Each number is 500 + 25 x the weight over its row's rms, rounded and kept within 0 to 999. Layers, rows and columns count from 0. Numbers have three digits each. The size before them is the row's rms in percent of the matrix's.

# layer 7 MLP gate, 768x384, rms 0.157, rows 535-606, columns 0-63
105:505490585499497526485498517496469481515476496509499458503541460495469511427491511498452521469505515483513516503485491484521496440584491510497474534498510476492534512541486518493471486501433518
094:531460503540463500465439520493469498511469492540485481541531460517477508488503450546487462516540468468503513480531480418494534477514508474505530469509454498471526486474543481519508505506461519
096:495539505551468535470492479455525459475502501498517476490545495470499467469473538449500508497504466464508516519544483508455544495490500485485462481515481533464500512496527542492497480492482471
097:532487496482511436512534496493526526460496511485517482480480519528525488467474480474522480495501462492512503508487541475502491463505469504478545553471513488496455487507496455545445462490501519
096:559524488504498493477516501527522456470493479532494470521477545484488448497540528493466508487516492530481553495498507507490488485531502502519474531462531504525490503496490573481475508480477508
102:494489476530513458503486515501530497519486515476492529511534469492468429512524506567497460488515511476508558481501496493533484540500506505526481482493500519477526504517494455539469518502501518
093:522490518486464526496471459476523478506498501471480546493504492525487465547511477491518523502493495486541466526521484481500536450469532511496548508454481514459488504474476509499482544473457544
100:499503519525497483510515504543503479513490537517496485511491523495524514499515467569454520511491472492496529484519520505485496498535490511481496478528451536496486483490516444490430462535532514
109:483480522525512473498472503473480522544526511496495463491469495497523483524479465496506471548506474501482508506499491478493537481548546507525501498514514492450501520477510485514523519498496537
104:458476557506463488527478478457497515534498479520479495529563516482530524499524506481468467475487448512482490480497522479481504492509466494492513528496511462507471501493485479489487503516478470
096:463497472533484483514526522508481530513545477516470497486494479461503507504537576492485516465482470465533507513545479519477557492487483501504520502503497524514499502488508481482481490525506488
092:456521476486524478483507510516519515526513561559524514534487499501531496487492500498517533487490491578534506534526492515521530490519462506530477523481459543511464517493442507508483510498535513
102:513526509517532460515489531518546497463475523501500507513478505501501468458500517538467484481472494483485527537502528522507503542476476483467495548457485489485509471481513507511474469526527525
099:512527526514500497465491500507528504498493493505449529480481481517488529506504522532506513542487502529465498501535499543513487487511530502528525520504558492512510468504500513544516558520480487
095:468528496510533470527484497492520493502501466466464449473497545493506508472457495489482541452570481502523464482526467538454487476455527471473494535464460496574491518518507465542516489510450462
100:518494501477489499473512521511507504512486464480520511482511507487454510489487531478509499500471481493468498499495487509502516474504527543535512425496496495561516470520500562532499477492503510
102:516515507507495467541523520476507491492550424530511503510520530542548531492521473480480489470442471473511532486478502502488474467494499498456511506535489529489484491478527500519484523472499522
090:513484512511494545504509483513503524547548502472452514469454471490507462430501509520550451485475519505517530506497515480461502481490471469487531497497471514543445541511480478518530526505536481
098:470531444494480523572527487505489526485470513502497469475529498527500537495503477527491534492525518468495504518496498527508534511494500503508504508499499485517513530512482477508473494517506503
096:490510546503505470507449493528478497497495443510528461511489496483472512482490511487491513493507460488450526485511514537487521514533516505538521507490535562500512517469513453529507430509514518
100:513555508514496473510460498471514487507515520515466444546515494492494548488486503476471519483508479520488492452534509438519522481486504524480505523468489532467486476518520503490502494495505471
093:519516443462464495513525485490542502476501454507524460522512495534554486513460494501525529501504475526529560496447515485503492546541516484470502486519507477508483515528468495545534493470524526
110:490491484513480499552547491507487510479513509513483465502464487518488500524512499525499551595505530498498567475527471513488487517553572539488518519489497458494517477526481481529489488504503483
102:496485475496495567529470509515483490464520483511480507512512480502514495526474567540546523485546526508496530527512472496471492476532512523497456458496519489525528492520474493541486445494528514
096:540487483497570521510522463539529485481524509540462487514498490526503443491498503555493507473535467507508512502466501508447477491523530492510483482483515532504515485500506511492517500503469503
104:489504498505503537547471491508518537518505458498501493522452475496478413506469523519503486487515482483523529507496508503521509515487463474485514474491552476467501539531491524539493492495547479
104:542468480486513495547501482488478504495462533488499506520525501488470501494517499482512537484499504475495517483525495554469479495491507463468507475511483502464533486485491486521495500509482479
096:523463484485492474431513465521449497469491491506487476487507509509467526472488487486476523513496469443493529490515499531488524541486511541478480511494515507476485491535526512486428476529443477
101:530554527470476473475502511481490521493501487485524497498471497501518488473473512525455501489493487455511530472494528483518533509517508510486516454458487496469508506499530481501510520451483509
105:491501502515471477508481549507518463467510471551534513530468526496442462504483500523491495513511469490532485458502527497473485518448508514495522515517536482487468487512479510484502531458491531
099:494543530476499491496509494484506516455470488511497497486471511504501465467519507545523504516563467503479503467524549473513533478487471499490504494516453485446559527505466481549513470500471501
104:515492490512532493494559437483502514541476517546492502462468456488476485482493497501486495489539516504514524480478496474444442489510467517521474495519497507508550523506475491557472530508527517
098:490509518524509499520490512514524541516495507475503502468481492485533502518499495481456488456503538549482471523473452508507456493506484493471513522512522512457503520480495487487541492529483538
091:505515509503525526501547493464501493526475473506442487474520510559481518464513485508483525471494492510525498482504574504500512499525501481504495463517521492493507477485499517513527449519475505
095:467521553514493481455514461479467482536500499503489489532503494520495424550483484509465479468498494500497484515513498475549458499497534510503520541476549524503496469480509452434490509476475477
099:451530504546491519502486512544534510532516516516473456501505522500507483489446526486463497504529469533534512518491515516493500494495525459507470501458513491437498503508466515527483526502514515
116:472495508486489487495505499479477483455508514469449509462522486486532477503458520506492514504514485500500483493453503480469497507507496473489474459494486463475495527490532482512499535508509513
096:566500494507494510491460464484548532501473495529546504505430490474530492525519482499508484506550494495544488498480552525490468481497466456468501527484494487502524490535523496508504507528529466
118:515499515556503459484541471567536484484510459522487511520496534509512465476522519548511478500502511517468503450506485492519501498510479514511493477507484498507564552518479521506517509478495489
094:511543475516520507496452517508447501504506519509532502527482505467481536499474472523468476537460485551508535497493494547549475478492501479484496486484489503528487502501501516496483478538491503
097:458556496502486530473479521472521474525519498465486505462496525482522449486479508510482502497516530492530473483474477481531471507509522495490475543463494473528503510521510507482475521482495500
090:483461535489485552496549505512504487475549459477501474532476526494532469491496522513524487480470471485549496483541490504475492568467520500470497502513541482484471550512506546506474494479486471
109:525500506482501470526518491425490469485467458516534521489495510536474515470479522528533503524439501471511477464514490503483468495498510465486498501511446480526520483458465497558518508470527487
102:517503463533539482538482506456516521524480479465502494487513482459482461456514516547503501510500498447507505485509504507512499516467470503525452494514489455503527495486538486508482457483473524
102:535474506531515498526540484493470511476528530473490520528501495444456511458524511463517511463522475444497477499507480501485529505465496475458492471459522508486452498463495511500501449535511489
096:505491506524497472510472528520556457537480498514496463519508434465459440507481487570474506522534482497510509525500506494495473465509530485498491493460435484480503483495439516466466494443535522
093:509448508465505460552458472499503483503488476471474441514531437474490494510534474515498512513505504512536533502525501509485515535541505490492494504465540475472508486487492503504472559464497517
101:508485505526534489523536486486479519508534524530480473490499486518560498465513506503540501444471501484539502484526497517521502518518447515508532502480536476505515522513510480513464516495465508
098:494494533498511483504521525549459455510486503470465522480525524509493480489487524491504498529470440494522500470483504498425494528483508480465514496506471507508512473478526510521474530516509478
098:494428488498471540501528484500512555526467469501442451518470496509512504482491556473533518533506503511523510509478579528463543509514508464471522491477502522473497532477510459523530494544505483
105:531517534510490471487487529509457521492531485521497493454524493543533458523518485512496479508483494549515505474482533477557495505497509549525470514547509513519479502510494504511501457522495516
111:474486529498505495501472457507440522480512520480532507503481501506492528529544584477491502473512489495502514455460495583453481527492469541508499540498457501495476462532474509513439544499479521
096:508486497494461524489496490550467546534528456487511484501504495499555491509480544459536523498491499528525482494532545514480504512515504492520583525508474513501509541443495490498508434465464477
111:490538512498495518484520516495490494506470478469445507503525473491487527470475497437512470538484498529459516470502531499529487516457504479494494479529495511512502481474462513496506503504524449
090:530551553477483443497530530490519488493465472499524492497467483439477489544507520477523515482475539471516531475535499516475458513500463460489511510483511530482461478521441483501513537516493475
098:549536532531500517484516518460510505502503518505474455471480524492520510501524502534478475465491535494493516470495518491488463500503494477538508499510467496537489472463508521511547507495488520
103:518482485489520538494482519502535511494506486523509566480505485505468482544559518488457502519521466478517542507517519506497481467532509480492535485461498531475456501502495515480490460450458466
101:496481551521510483477528478498461469532504444528490471466507460513492463501549488534499537499516492498466508475473515455492501453480514494511522524516433522546456524547486489493512536478485460
103:524513505515509473510493519478547511473515491481484498443468513492533492496515490503497448533486509503511519519528422494500478498543480488483468528445478507523576548506466494463527499504510531
101:480490515523517515528506532515489471460486477479515475461471467512536478500501479484482494485494472529484494480540544500448502466466535530477448522491510480467487520488466491496545532465480511
107:507467524519524476550474493480536505476490506512497526494512515520445471529435468508461539530549513475489522508490513551512485482502508503509509494517492543502544519466494502481494450522514517
099:498539521511467513472512495493495500490486487517461505522480487482501534509504486493483483503490527513501497536505505515519476500484540462513543457510515528459508491558505493558547502483473505
094:485474551507509497496495480523528509512521479508511523475488483478525514478487462466471488492542487519482463521489473513501525521488473501447487463496520501529511515492514527523481496499449494
099:477507473534470478492547489472513464539552486509487469521486490559478509504501510489489483549519504509489490498519525480502521465463486507545485467551465479505477482526485501527443484553495494
094:458503482469491461470496516472516490502538493519508484481487476492478502487519511493528434524459489473519516502502513501484509506522513480484469482467495552495552497525490475510514504495508491
109:495471509516529497501490511533477541543482482490495513478506496496500477488489481500504511514518504477517491489513491504491438535487468516520534484491508497502533500531492492488505489490486503
097:498555509540523464466526490539493503475507494479456520507499490558506477480516502483461493476483476512515512476505505543521516507545517499483522518527494489480487474575497511482506476492487478
100:528502492481509530474485514510478480477481529477490502516465497503480532498541502528535553493481508559540530521505520494517540518520512506525475476535472494497499522569491476480501507528501531
111:534518514461518549516550461512493465477500481473490495513519537511491477495497502492522468486489488481515519488507549479504492526487487506481470481471496498477513467480511475473522529506499487
101:512489516523471485503504527531522511457536506421465477476532473479509535462474507516581534507494478484487542487524499501537522485523502493484515502481546517459480472493524485509430490499512505
111:466509531554447488482527508493494517500473467508499469478482511484499495506522502502472498512511522486448530474491468517505490542551451519536530510491523493492506511473526518516495521528502499
109:490505516501500495521500472482497465524518514520475505501475514495518499479501516511502543477509480488480509488468509508466482514514472520476484535490535480490492443522484474492459484494493505
# layer 7 MLP up, 768x384, rms 0.167, rows 535-605, columns 0-63
105:466476488512503495505482539493518484486505520516527463494432502513505445527490498528477559551485465497460475491515462477511503454506478477514500510532451534518476478473538540471444477504480521
096:526522537520467493491506484517525477486541470506486505498488503488479540571513498495488510486543556501519494487501489502542546534513513524496524541484493518501525513490539507486436509457460511
100:525458486502495517507474487464457497499475552531521534491486514515508480537498465506487513490507540504508490486511505454503492468492505524499551508473501526531543467539491470490468485491501486
099:510510468482492575507526488505541483517517497501462505562501476496451478489458481475504493505531536569493550500484512457482493487505514482481497497476513479540470497512491485483499494489501471
098:468514514523496456572493509512507516510512486494470500506504518501490475515494524490506542512521501478528525467510507474504533511488484521490500480495527490496482486440473534483510527478440543
098:488449523475478464464511451526454521470509560475519478530470527518486570544479475525515545486462484546508465500503511517545473491475478471492520467485491502461497498470476552446467533545539517
092:491537536472570491507480498505502510453519502495550549480499473500499477533518514520521543487502522545524521472509459515512467499509462494497483441558552463505515491506523473446536482502484509
103:507483518517512503490474517490527501460553485505540485474488509509509530485508520514494534481526504523554484460555521481452480503500475502514556491484499467480474473471476471479468489531498526
104:523460470483477470510497463510488503472486506509538536540495453507476483519499478487484509492482489509547508514549498487501476533504521488496531516452481498493498508434481479509541462479490463
099:547480513470498514469528482467502510503502558471485512481522486515529475479491516486507483483521499499441508503510518516494533505499490487513482492463517483508484529563510504525499549492501504
096:499492487544492485504489483518478491456503461470507523472481506492526471510501504515463525474468577505472490478550551512446484531496508495504528507457478515505436504512470513517468499563518505
093:500509486475493469476499479456492477482477510473557494502455474510496497454493500484510519435466477547502497446486486506477531492466485574539558492486483532483520475474519465500475477498529493
109:538507483490483507490542521517491478492521462529535471521497514439516494472501504504521541500519574485494497468455543482477479465508526488520503527502517517543499481526510475484520460468493499
098:506511478481546517508552472507522473478486451494549502553466498458480498506486505531473475492532480515517559467481486497485524497539488497493500518486506527459527496526453531489466557529502486
088:501499508473563526492470491519481534485507483452432539508510464501473552448521483511481501505477494517501524540471559454537498473488515482523545488522549505501490489520478517521475520472511470
100:520523494546507504504483527544511523509519512517494509504529496517516483529486512485509493505508544487500486487540506475514493503498538546484450533486486506523485511474521519520510501484546466
104:534502530549508502519495549508492524531502461487505505502516477528536493482489522496527474522502538515482490517499472491484474501494480503497494471526552515488477500507529495500508463451438562
096:516455505474509517529538489470518481526548453517480523534515530512476475502529503499492499538503505483510502472450460497529486503479488546502457513476537538480502486502534493498486530483429501
097:533509490505497495490518515501509529500536493507471520491481533514511529485477447502508489468511497505462477488533513497511477499489484517521480513510514523510454490490520478500467488477517531
091:547500474483519534506489519447550488503513488517480494496534514491501491507464476507528508519478513478500555501489468428500516527482531485530506506522473460507507511487526497503505495470523498
095:517482537507518555500487532497505506514545453467541491527511505527475444537538500513472513485515461503504498478534515459521537521523510522503504486495508514505535543449511441519498495483490490
089:501482523496527503506478512512478526508473453529458517469522473453471516543509510522551492490450484501489504497506472504485521500458500492461510494479492523498511503446508477479478497513468444
118:548494498465517502417457482472481481551496486488530515499560549486518528512472497502465489467510504492539464494465510510482499509519507487505489476497502482523479491498493498437517503527499486
097:521493477483503498497490503453499492469543477533521479507506524482528514495511478489490432487498555564539488514502511484495506513470491500502519553495488484490530472482479505489518524525530504
097:472456533466525500464509557489471486474491483541566538499492525542523456484481538480506517512509498485545530511530465534491531505457494455514518483467494532545494473513474507506543435487535508
103:486481458545486531516487521522515498471466462505466457445490525508512516441461519513507470512519468451551505484504471477480470473481501485487548530507501503482472475544515512497491488499538486
099:497555475504522522512463481506468521505488490529508536528532514503484448482542509462514503474515494505529445508467494491538502485490493472484476540469495528507521510453463512532518532487512482
104:423487475546494501460489503493498481503513530465472561485482520469535510465526491455481519516475467519499500508521488487509548498502540450452489525515506555501504469470460515509486480493518532
097:519479528544466519500482482526494462505466471491568536487497488479470488477452463494500530522533476491517491480545502533503562464483510467461542454510509502488490501500486516515548536462470543
110:476508507522524469512503504485537509490480497517504497493500530534472478497485515531515476490497486494483512472509501526487539504541484466520474562494546475507528539493468538519514506517528526
100:499468507487530524508510524506500491477501499507509540485540483476539503510493501493505513489531516488512468505455503526471511462487478529535498492492486538530498512500511486512535518523506539
101:533537544520511482500466504548479469503515472489542467502519482489454491491498502479488517530477517515569512465497459501515470479529486512504496487521558483525511477514544497513485496508457455
094:525498493548494531475505488487501502451510543478491510485506506546479497505500552496508522520489465447472525443476482477497534451481509538512487521490486504524500489492463458511528495511486478
093:488541511513489443481469525521524483526521545520462546488469449491499523476449518496509494520452491480488499533479475503503447483497522476565522536531514518489504474492473469517510493457560496
100:508483522479493532536521516526542523456513491524492502505493499487492499541525444516501502457481499539480496518507492518472499479479455485562470515519492498528475487520497506511546495495495489
076:542526522501492524541491522491477487469529502577533499502513497500509474470524460506520508498461503492481497482511504490484488507462492514476521532472477460528515499532533495492509504511500506
128:521516469525509498469465532469518510485495488487464486460502508495475492488491501548497500475448541483527502473508509470469493491473458460457510495526526498550536515480501484482518530507510461
097:448507500493482510520510519504472548523490511507482513467574508502479457500524502532464495492483493517502479456478463493457486485466486498475533446513543497499490554512489486514488561491488483
114:433454501481493509516524482502482517490488464557461513497505492509507493508485489476537493485529510489505555496482488545464493500535523498499542479513446460501457505486547506487494530498495520
090:536472516455454500501590488498514506475510529473523496515512476547491468494454515506475469473476489516485484480485452522479482497512526471499519498525522514453522493538504463502484509498498541
103:462470499491502537514497513518498487506496462457472538461465510481542481535515476478522505517460484507563517451501458513527495511526527478522482522520490540499478527492498512500490496509515518
090:459491539514459484482504532521469529494485515516502507482504523514510483543497467474463478471490459526521528487468523489502545493509503497498510559497475453483531486478524532506497519521508471
110:499491474501526495512452461522474518536490563502453457517493491449496489480536448519465463469487556488503469491501524466488519532515500509473496480502483536498562468487478488517524534505417486
105:513512458565518464489493486473518524521470479495490508505494550504507506555463507494475483531497482492483528474502471489460496489513473518477480492531511494503482479477513524511440456539523489
098:472520521493523500488495524492469496492469551465491489468464497541485466498527468523485514533483505500482499489529535511460485507520495529491489490494499505470475487499512473497481493512508491
096:466498487497532500456521505545484519509479530498472510494497540498486507482494530508483539537523535471466534513497514507538516502497551517499509475457498508566551517495501522544468512498520490
093:478529476468553536496491512495489533528497491484490470526493520500472530516516474468445516470466482490452498495540508543523509507483500498488452469474506508501502477508501508481482512496473499
095:520527486507487490508463490504509530514480510536536523476536474485482532520469521461501478498490472518497479542487518555448523495458496456516479529507489481512511518504490515495455450531467482
099:555507505539545519524560503500466475459500503494505491507517509516556474518515497524507486491509496493518472511509495514493489531461513533520489495500496502516514489482489535494522505492553447
091:489510508418490510463524516514497499506497510508497520523523496473500510523544525494519492492504502496513525492472481535555537483528539504514482520512473534465529507519515522494511545520488543
090:480514501453542545526505434498526518507534540528477472490503510465433500502532525493493544516523470501501485480466484555466528510450545525521505475483500514485478470534467530488477470501526561
116:538492562517555491527530469525562527502485440487493505520494522495487475505521451502497547506509483506473502508476454483506491521558482518483518487497523470485517541492508535505521501536475510
092:499513447488506477513444520461481497489511513521516492473542506500440495522500484538493440490471564492479501467453465474511494495492503480456516465497497477486472470517471490502508539537487482
121:482483492492476517521524512506477525518495498515494489480561523460497470495514497500495541480525496496528515510514495494514521510464486520503495502477524484461527513512517516511459512481512519
090:472503513498519456472476522487459492510499526509495436517515523493518510562492470499500553480485513506482535511464508443474470495530427492499483503526567496477529498493507496501548472497562500
097:456506508478494480564516502482494500495493459476489512490474473516542510455491521469493506490466496494547518525487500529521531510473528491496506506492501515473508522508539505466524505497518513
103:508475496502511535529510510515485509486497515481498495502454492510507477567523497483472510480501494525499511510490515487492435497498481484481471473512507497495508509521523495514452465480543512
104:493509512550506511516452515550500455493505510507523528557512504507487492498491500469525501538502497450531487482500485490439469509500463479504459521498484493473519521528495486497514483505558475
104:474492488510534505484490509545502508513472497522536505516536502528529490482544477519496513484489526528519481469542501449505534489506567504525497467514466494521456474529498500495469468506546459
100:519488506549492482507506508491500509492523481516535495490499493500486506516479483509500515511521521484468481501516496526527533496476461554476505447508529534552526501492501493497505515498474463
104:477477523462496484458516504516499491508497530509490482473487527493535467497538489476500515512507477500528488508470476482530481477484462513519519515510499495503459519520491466440501489524506517
098:469524499501493494501515479495501536518538473448533489460487508535498497482494497517507474465514531530579545505461461549498554468511505512464481466507489529521518547538508495527468486521530519
100:490498513525475503511501534459498522482490519448499539496527508533451501480497532491460499521497504521506464505491541515508496518484522491502552517509513477501467515491465505504496477518507526
093:503478469510528497489519530527461558463474437516503504495487495501496455478480495510480487541510512485550524511487479482486493488512525478523547478503497519502523497544500459512493532484482487
098:499483457470527511502550464521500542528537536476498489502479529455473482465512505498521498477493483476508514510467525481517499493505502466496496485473512536488498452531466485501541539485467509
104:480496522563536461469561529517513493476490476524528505491484499507542486480493496511492497517522532560520505527486501528460503523503474466514471486513482490445495530480452535560492522496491470
093:508560519486481531536539453529460507532514527499503486526503501467511487583467513536513498496529486515513500510528515485484503488469485504468491516493485512473518500499512472531514504513519487
109:478529538509538524544517502499503472517512534517468481475489473488493519514543468490517532495499490486518515495504486481459532544517482520521502501502479525470502538549507505495553518532500473
100:511472459489515497530504535510497547493493522503546533499496506496485545533517494496502493490487547471471450484501497492496513508490482469478522497509487500496462478488537486547488525529549466
113:482491464499488559529486472490510491500518509483509489480513472493499524504491478510479478538506477473491488507518529510490486500518526450497480537510486506502489489483502498505465490550457527
105:470506533501506457516494489508518474559507513495533478554515497508474527532488470477566479540561517486508471511434518473534461488503442519524497468503520478505464473514513496556507535482518556
# layer 7 MLP down (transposed), 768x384, rms 0.16, rows 535-605, columns 0-63
100:443495511510536519436450510481476528484478487493522516518489491474511514502511459478498480556496492493489495528523490503508506506466536492515465453507547507498514520508543473519483477452564546
098:546491512490527493555528521510529480468526566506468573486527503510519523507500534518555518535492480498482510461480479480458543519504491533533498498525513526493497502529497496502459505496448536
099:456483519453511475525488469482465497519516483527472494568522508535513477526497533463487497488507462492486468500516517523492492463507488486474527531475532509493474488462569461525473480506501493
101:504478478486482480474492495498526494496511515462496469481497479563485516509507476561482463477515512463507461523507491477479496487533523515514475505551456523496466482542495549521478511448525488
094:555493506493491509485509507532487498487497472540527490482492479526494529478532546480527499519488501471516505500498497496545502499474506544490500545514510525537443441439547539520510482501463505
100:478486495511523497485490507523477515521491498499506473521516454483518515489523465492468490527436508573470533519444488434496508491473497476510523442515486490498513504519519499522484497512545539
101:514539520494480498522504520514497498473536506476432499491470498496525509475463481507475473512468514511501484524467469521495458471505471487529505518515471512467412498482523526475483487546481480
102:502445512471514529523488556491453515491481512527516463506524467554539529520506517527468525521469524491529479505530516505501548486505501503491495526530465544529473524517493542515510541573459497
093:542525516503512488492474481503513509490523495543493507533508519471517533501505534479507504516521489457500524501519480493540481509505443488489470508520526544510514537491496509492501448510512503
101:527505532472491523437530492479538497459518483485503507513528510451558501455487500545538552495511497489520516490518466500497496520510483446521533516511516510496468491551482507473487476472492499
099:496448557469544499488519498470470509515475466494494581506494481508493518520585488487497528538526510478476518479532488465495508445457462449489522493476503496501461471536480486513480516516437477
097:498492474507501503504497482490528507438490491492473496502493481477530527531515522517487470495478512469507480527531531485517502533499541464496477528504444456476492508481512470512493504484508525
102:507501531458523484566486525514478512532485504530513466463452492542468523510518474473444486505534456511522509528524498498465497490556538460547509492510483550474476489544481516553503484511502483
108:510543527504510502563491484477500476488465499521472502536484499478519495508435472467505512551551556519501524454521446503490499498538520486542492525495462490495488488517486541497491498524482473
092:505540526501545524521479502482513524471569504574509508514490509490515475506476569510495465501535522495510501506496466507512501569462512492482440517521496522504491477476502513495484524494509501
098:501480472503529454456530481484472512515516501503485549528534484486477504486533461493473514512464501519523507510497496520517481512544441494540483506476480537553468501519521495514498500518496502
107:472510503514480470493506500475481544491472504517507503529553489523536503474513532535520486540466491475493493491493553524475516510473504528535484538499527504510471460547520478486499520467449512
093:507495501512473434514439493439505549519464500499460485482479465480516517569508537482514484488508524537486473525511486523478502534499538509491548524489510483496489489479489518479436470484528491
097:534519496496485500496483484499485532515526476513492526512530550512473539530469533525510497493545536486473506509508509456447533539490506510476476459491518517511449512534561486532528533512484541
097:532517493487506491519526503536500472512518499516495511528533550506499492505460515508509500513502478543503543501521515514513463450480497549480523457480575490451487528503509470527552526513521480
101:483515455497475471492497494477489454484472464527476497518509453537506532491476489538544497498469486517470509460522559468497562494504430515515533493523558530514503469523547490550510500487525505
097:529491504497517499508548516474493469517507520495513476529482518502526527543519535507468505507527467491527509472505469539511555507502467515493535453496461519489471517552495495502549491532487516
113:503526485489545503506454527503489501511472498475552525462499524504525484528503520525509474478513480511492510507459494535527494483456509474517499473468470498492475477500485531483490474500475495
103:502474509502496500512528485487518492504485494499517445467510500499510496496481509511498465540502507533536455479510501511526548439495524462515505566492524500537465454467461511504511517539495492
099:482483454506484558488499505488503465512486506483490482517522526498536452511500539472500568468493523544510496503445485477506485495495541475486464492542495498528543545480510508489537478484493427
101:502492523564470458443469500524531506502509509440525483497453498473513516516537505459510502462471541499451512497510454516499490489492480470498507450501551516512506496467453495541516504479493458
103:445525531478513540497483488497477534517525467472550527483512467472474529508512490518543440463512518479537518518489518470481493509496517520527484516504500521475494432493468511483472549533546524
099:506494488512535531498513532490579494485493512485480511513491474481478458514490515529486488497478478555531479477488493476507486429483454505514466481496523475456483497507494493486533480520502542
098:505471525531469500543572481493486473524494453535512512453512517488464493517511496486497469457503486480458506523508486547514499473496501477494458512496525480510474502432512483498512462485550516
110:510528525494492500477509527481483490472461502467490475529508497499498485491489516527464507505490482488516510473458497495500489491483523508557474478552532473501479515517455525477489521441491470
098:525472496461532488456530530465491520493493506485480490496567497465540451479481512497506522468518533480503480551513547499455494536481509495449471481497481479495497536467491465478479525542498536
105:448537559486499485531490505442500465516499490522512539473438474492493518513471456461505500496512519511522484477492511482461493490505457510499510502493504448511474481523515538486487520507499545
095:452475460486521472515516497477492511492485489527470538517527518535452496533457473496474471468531508487501491487455534508488491535499485501489517534487494478516442535531486456522525523519532465
099:555552463477471514528506498533497512478497519495495505505493491549556455521456488483528501483501546457496459522506528468505512521518520512489517504536505538530550449511517503498510485526484470
103:516514482532477515510524455522508514519478515489511478448510518485489530539513448502482475486502505503521538508480460539524511494497478517492483529517499499500476520511482531535492502494509538
094:496520511538522523588524509494506478500471508516450438451494492513489507497432476524494489508517504514513512491494503523480491519482530473490514538485525473496501513513458528502478506521477545
102:486505522500521440501486516511463523512509517537503521504537515496479462491480517517454491485485507510485482502480546521490504499500523531480469489510507509526506482438452473493536506496540502
098:465518473531499505531478486534500478527471529495532520508501498482479512517493514527507507577444505523511485518516447503474510496517537513505495521530512518515490473474488496511492486476492490
112:509510447463482524529482480478497521481480488463541518472506469492497504471502493458474499506507542512504542493500527536441520482496482482462501481492468483486472522495504443472434504482526516
094:499520445501531483489454511507467501518566516517477488458506480435533476526526521530541485523496540493524519520465501496487531519520517467470505544491532487523487508446481504468485520515474538
098:515532466500480500514501499492491465491467512528507481479509521516463475493501547511501503485491521501547473558492492507517510449510510494455509531506501495491515484464537511507496518502524481
094:501504492462485500476467516512500484507493468518521500484543514539492535460497496532512505492524477518489458489513506497478516487463439527514485542481516454499483502516495542515508495533511528
108:530560463497521478524469490480528515492443534485464493506516504507499465490513469460489468530509489526508519485526518538478520499501576458449470482539558503531507546493503483496487545501503486
102:532518524527551559546493527477547548521465501498490448512477485522504519529484485446458498500519479487532520510531510479488529497500501518482505478469476509502533477517489517513464521519507534
102:493519513530504519492466518496535511473497503496469520484510487452507464453483502493507514475498500491499487526515541477505518452488494517541504483525499498480476478507499513528507537501479473
094:555491504472514517516486510509497476478512500479532508480492450480541477486497473491514492524489526509525464537509505498491482497482535503522470508471514480544489423491506434461497536485473528
100:520486507487499491499449485513510519486493472495502504502551453494509502509498499499520510518509488512509482516518479481504497470536465492474550496466521489502478523483487470518516491464514495
098:501497540474480502525482444495521497508478535522536481507469493465484486504499451485496521490481528494473494503467471492517520502509511538535498539570520497494511511529510470524479524479465526
106:485525457487535520501518477517434472473527495526492464488495439511455555513531500438472507481496480508553509537461525499452487499519458475470505521500473482516486508466488497434493513489503467
094:534507510500450494547527492497486493531556510465525455532524503518521498505483495516492491500519547515495488529529480494507493506521479526523495521508509483479467475492493476516545514450518453
099:489535521501526491480478485465469567512471536495505521498472459485539509530515506467481449489470467471559535429500490536452505454478480533470506508495500495533476488523502505501497503480515501
112:508507509486473515536500499446516481498521497494500531504483536498528550479509503541459474524448487492499465471511516504494494502518487469482502542473547480492490514500499562499458555458538471
098:491465496488501485512495526518519491500447506508504490496534556506477475497479537520544489505516542561508523496523524518512493467486516496525531502467531488514530497496482515504512504517494488
101:484485495517511501506486489512531460516511475518539502494496505516482513540524498542548476492471542451502470545548464487498496475521462519559504504509509534501474563474565477488535555481501515
093:468498499501503488466517490491510507499513492500472452490484512483537524505481525456504502544491484544484495507483489517458460506512501477447520530470498487448508469515524521476467511454531488
099:423469520494479532496524486539501510476482481536524464478541487508493481487527516525503504476489511460528473527507490516500512492484464466481500478483524496531470530555471447487494539556508472
098:448466457511512504495513517475538516509501505468512505551491505453509523485511522521517523471483484555537517508530478507500536503532503464480512460462478451510501510501515522467494483496507517
102:481476515502509486496502515520504497526447487456515486517500537482483497479468531519515485517506497493531482472519513535495487499529475455521527535523478511463504522513525457514499508488502485
093:529502518516426546524495500504521504481501474490535464499501462505514534528450491522495534485477485523510489497490513525462481522485538476465532524464508519508537473506489466462468526476464504
097:474480523501463502532490490560448506561508495501504509508513495521513508528457515499558473521509521525535517560478516484485537506459478493506482498466466473508519463464449520478499530461551510
107:528519486470493505464468471455470495518483513494488455553505520469513488513487477525494486490517452464545512530492507485503525506531477505475507483487506487526469541496498529494529523506487505
096:551480490532478482489560500514501547536490510508538499514507523533530479530494502531521523525494525511484515530513523498499542457459531523517492460549506511465464510509465517526509541526502466
103:480523514489477490482481536531501496510458499511504503479500524503443465499506513550517508531540507519519500517461508506514525514486478498530522484470532530514518493513487499522529460486490518
104:492456481505498492507480513476480527475501466525518465490500504520450506470470521527454468484518449479520527526477508514510471420497497485512473515532488530480555464494507503512505522479468496
097:514481487542506457488506490491481489525490510525512539519540449503531546522473507459523502490495486486516505537502517521504486522504446504485477465514489491534501517517496515479478461502503520
098:541555480486506502505493492520524532461537498510508547538511470491494527489488482504525482517504537545522479537483511545506514469518524512497500523518528492536495497485497565511513494453537524
098:466512531537492530529466493537502478509509496475478499480494495495532456493539499507549493513439465508535478546514483456552527523493475489483511557506479501510512479495552477532474494511491466
101:492507533505504540522468514509527455515522537495472458493500538467492507496481540484490538429467473534476480538495516501537501470527515477522476525482508479502503496535494448518493499512491576
097:486505545500486504494481503523516529481478473529461502468499496489466488496475428486520434526472516476509509466499510488511457512489471453478518501496488476522438447480542517474483524541510519
110:528515483486513536456547496480462475435489503471442508479506517544473481486498522489502498496509471481522517528515485511480483481518516517545483505476499501495479520449509476509517460505490528
097:512485523523487478497565494499484434496497511509494472461502518487481494468499535472494470512536525437501489486483515466547490496497455488501536539499490476485465505500484466503534511491510522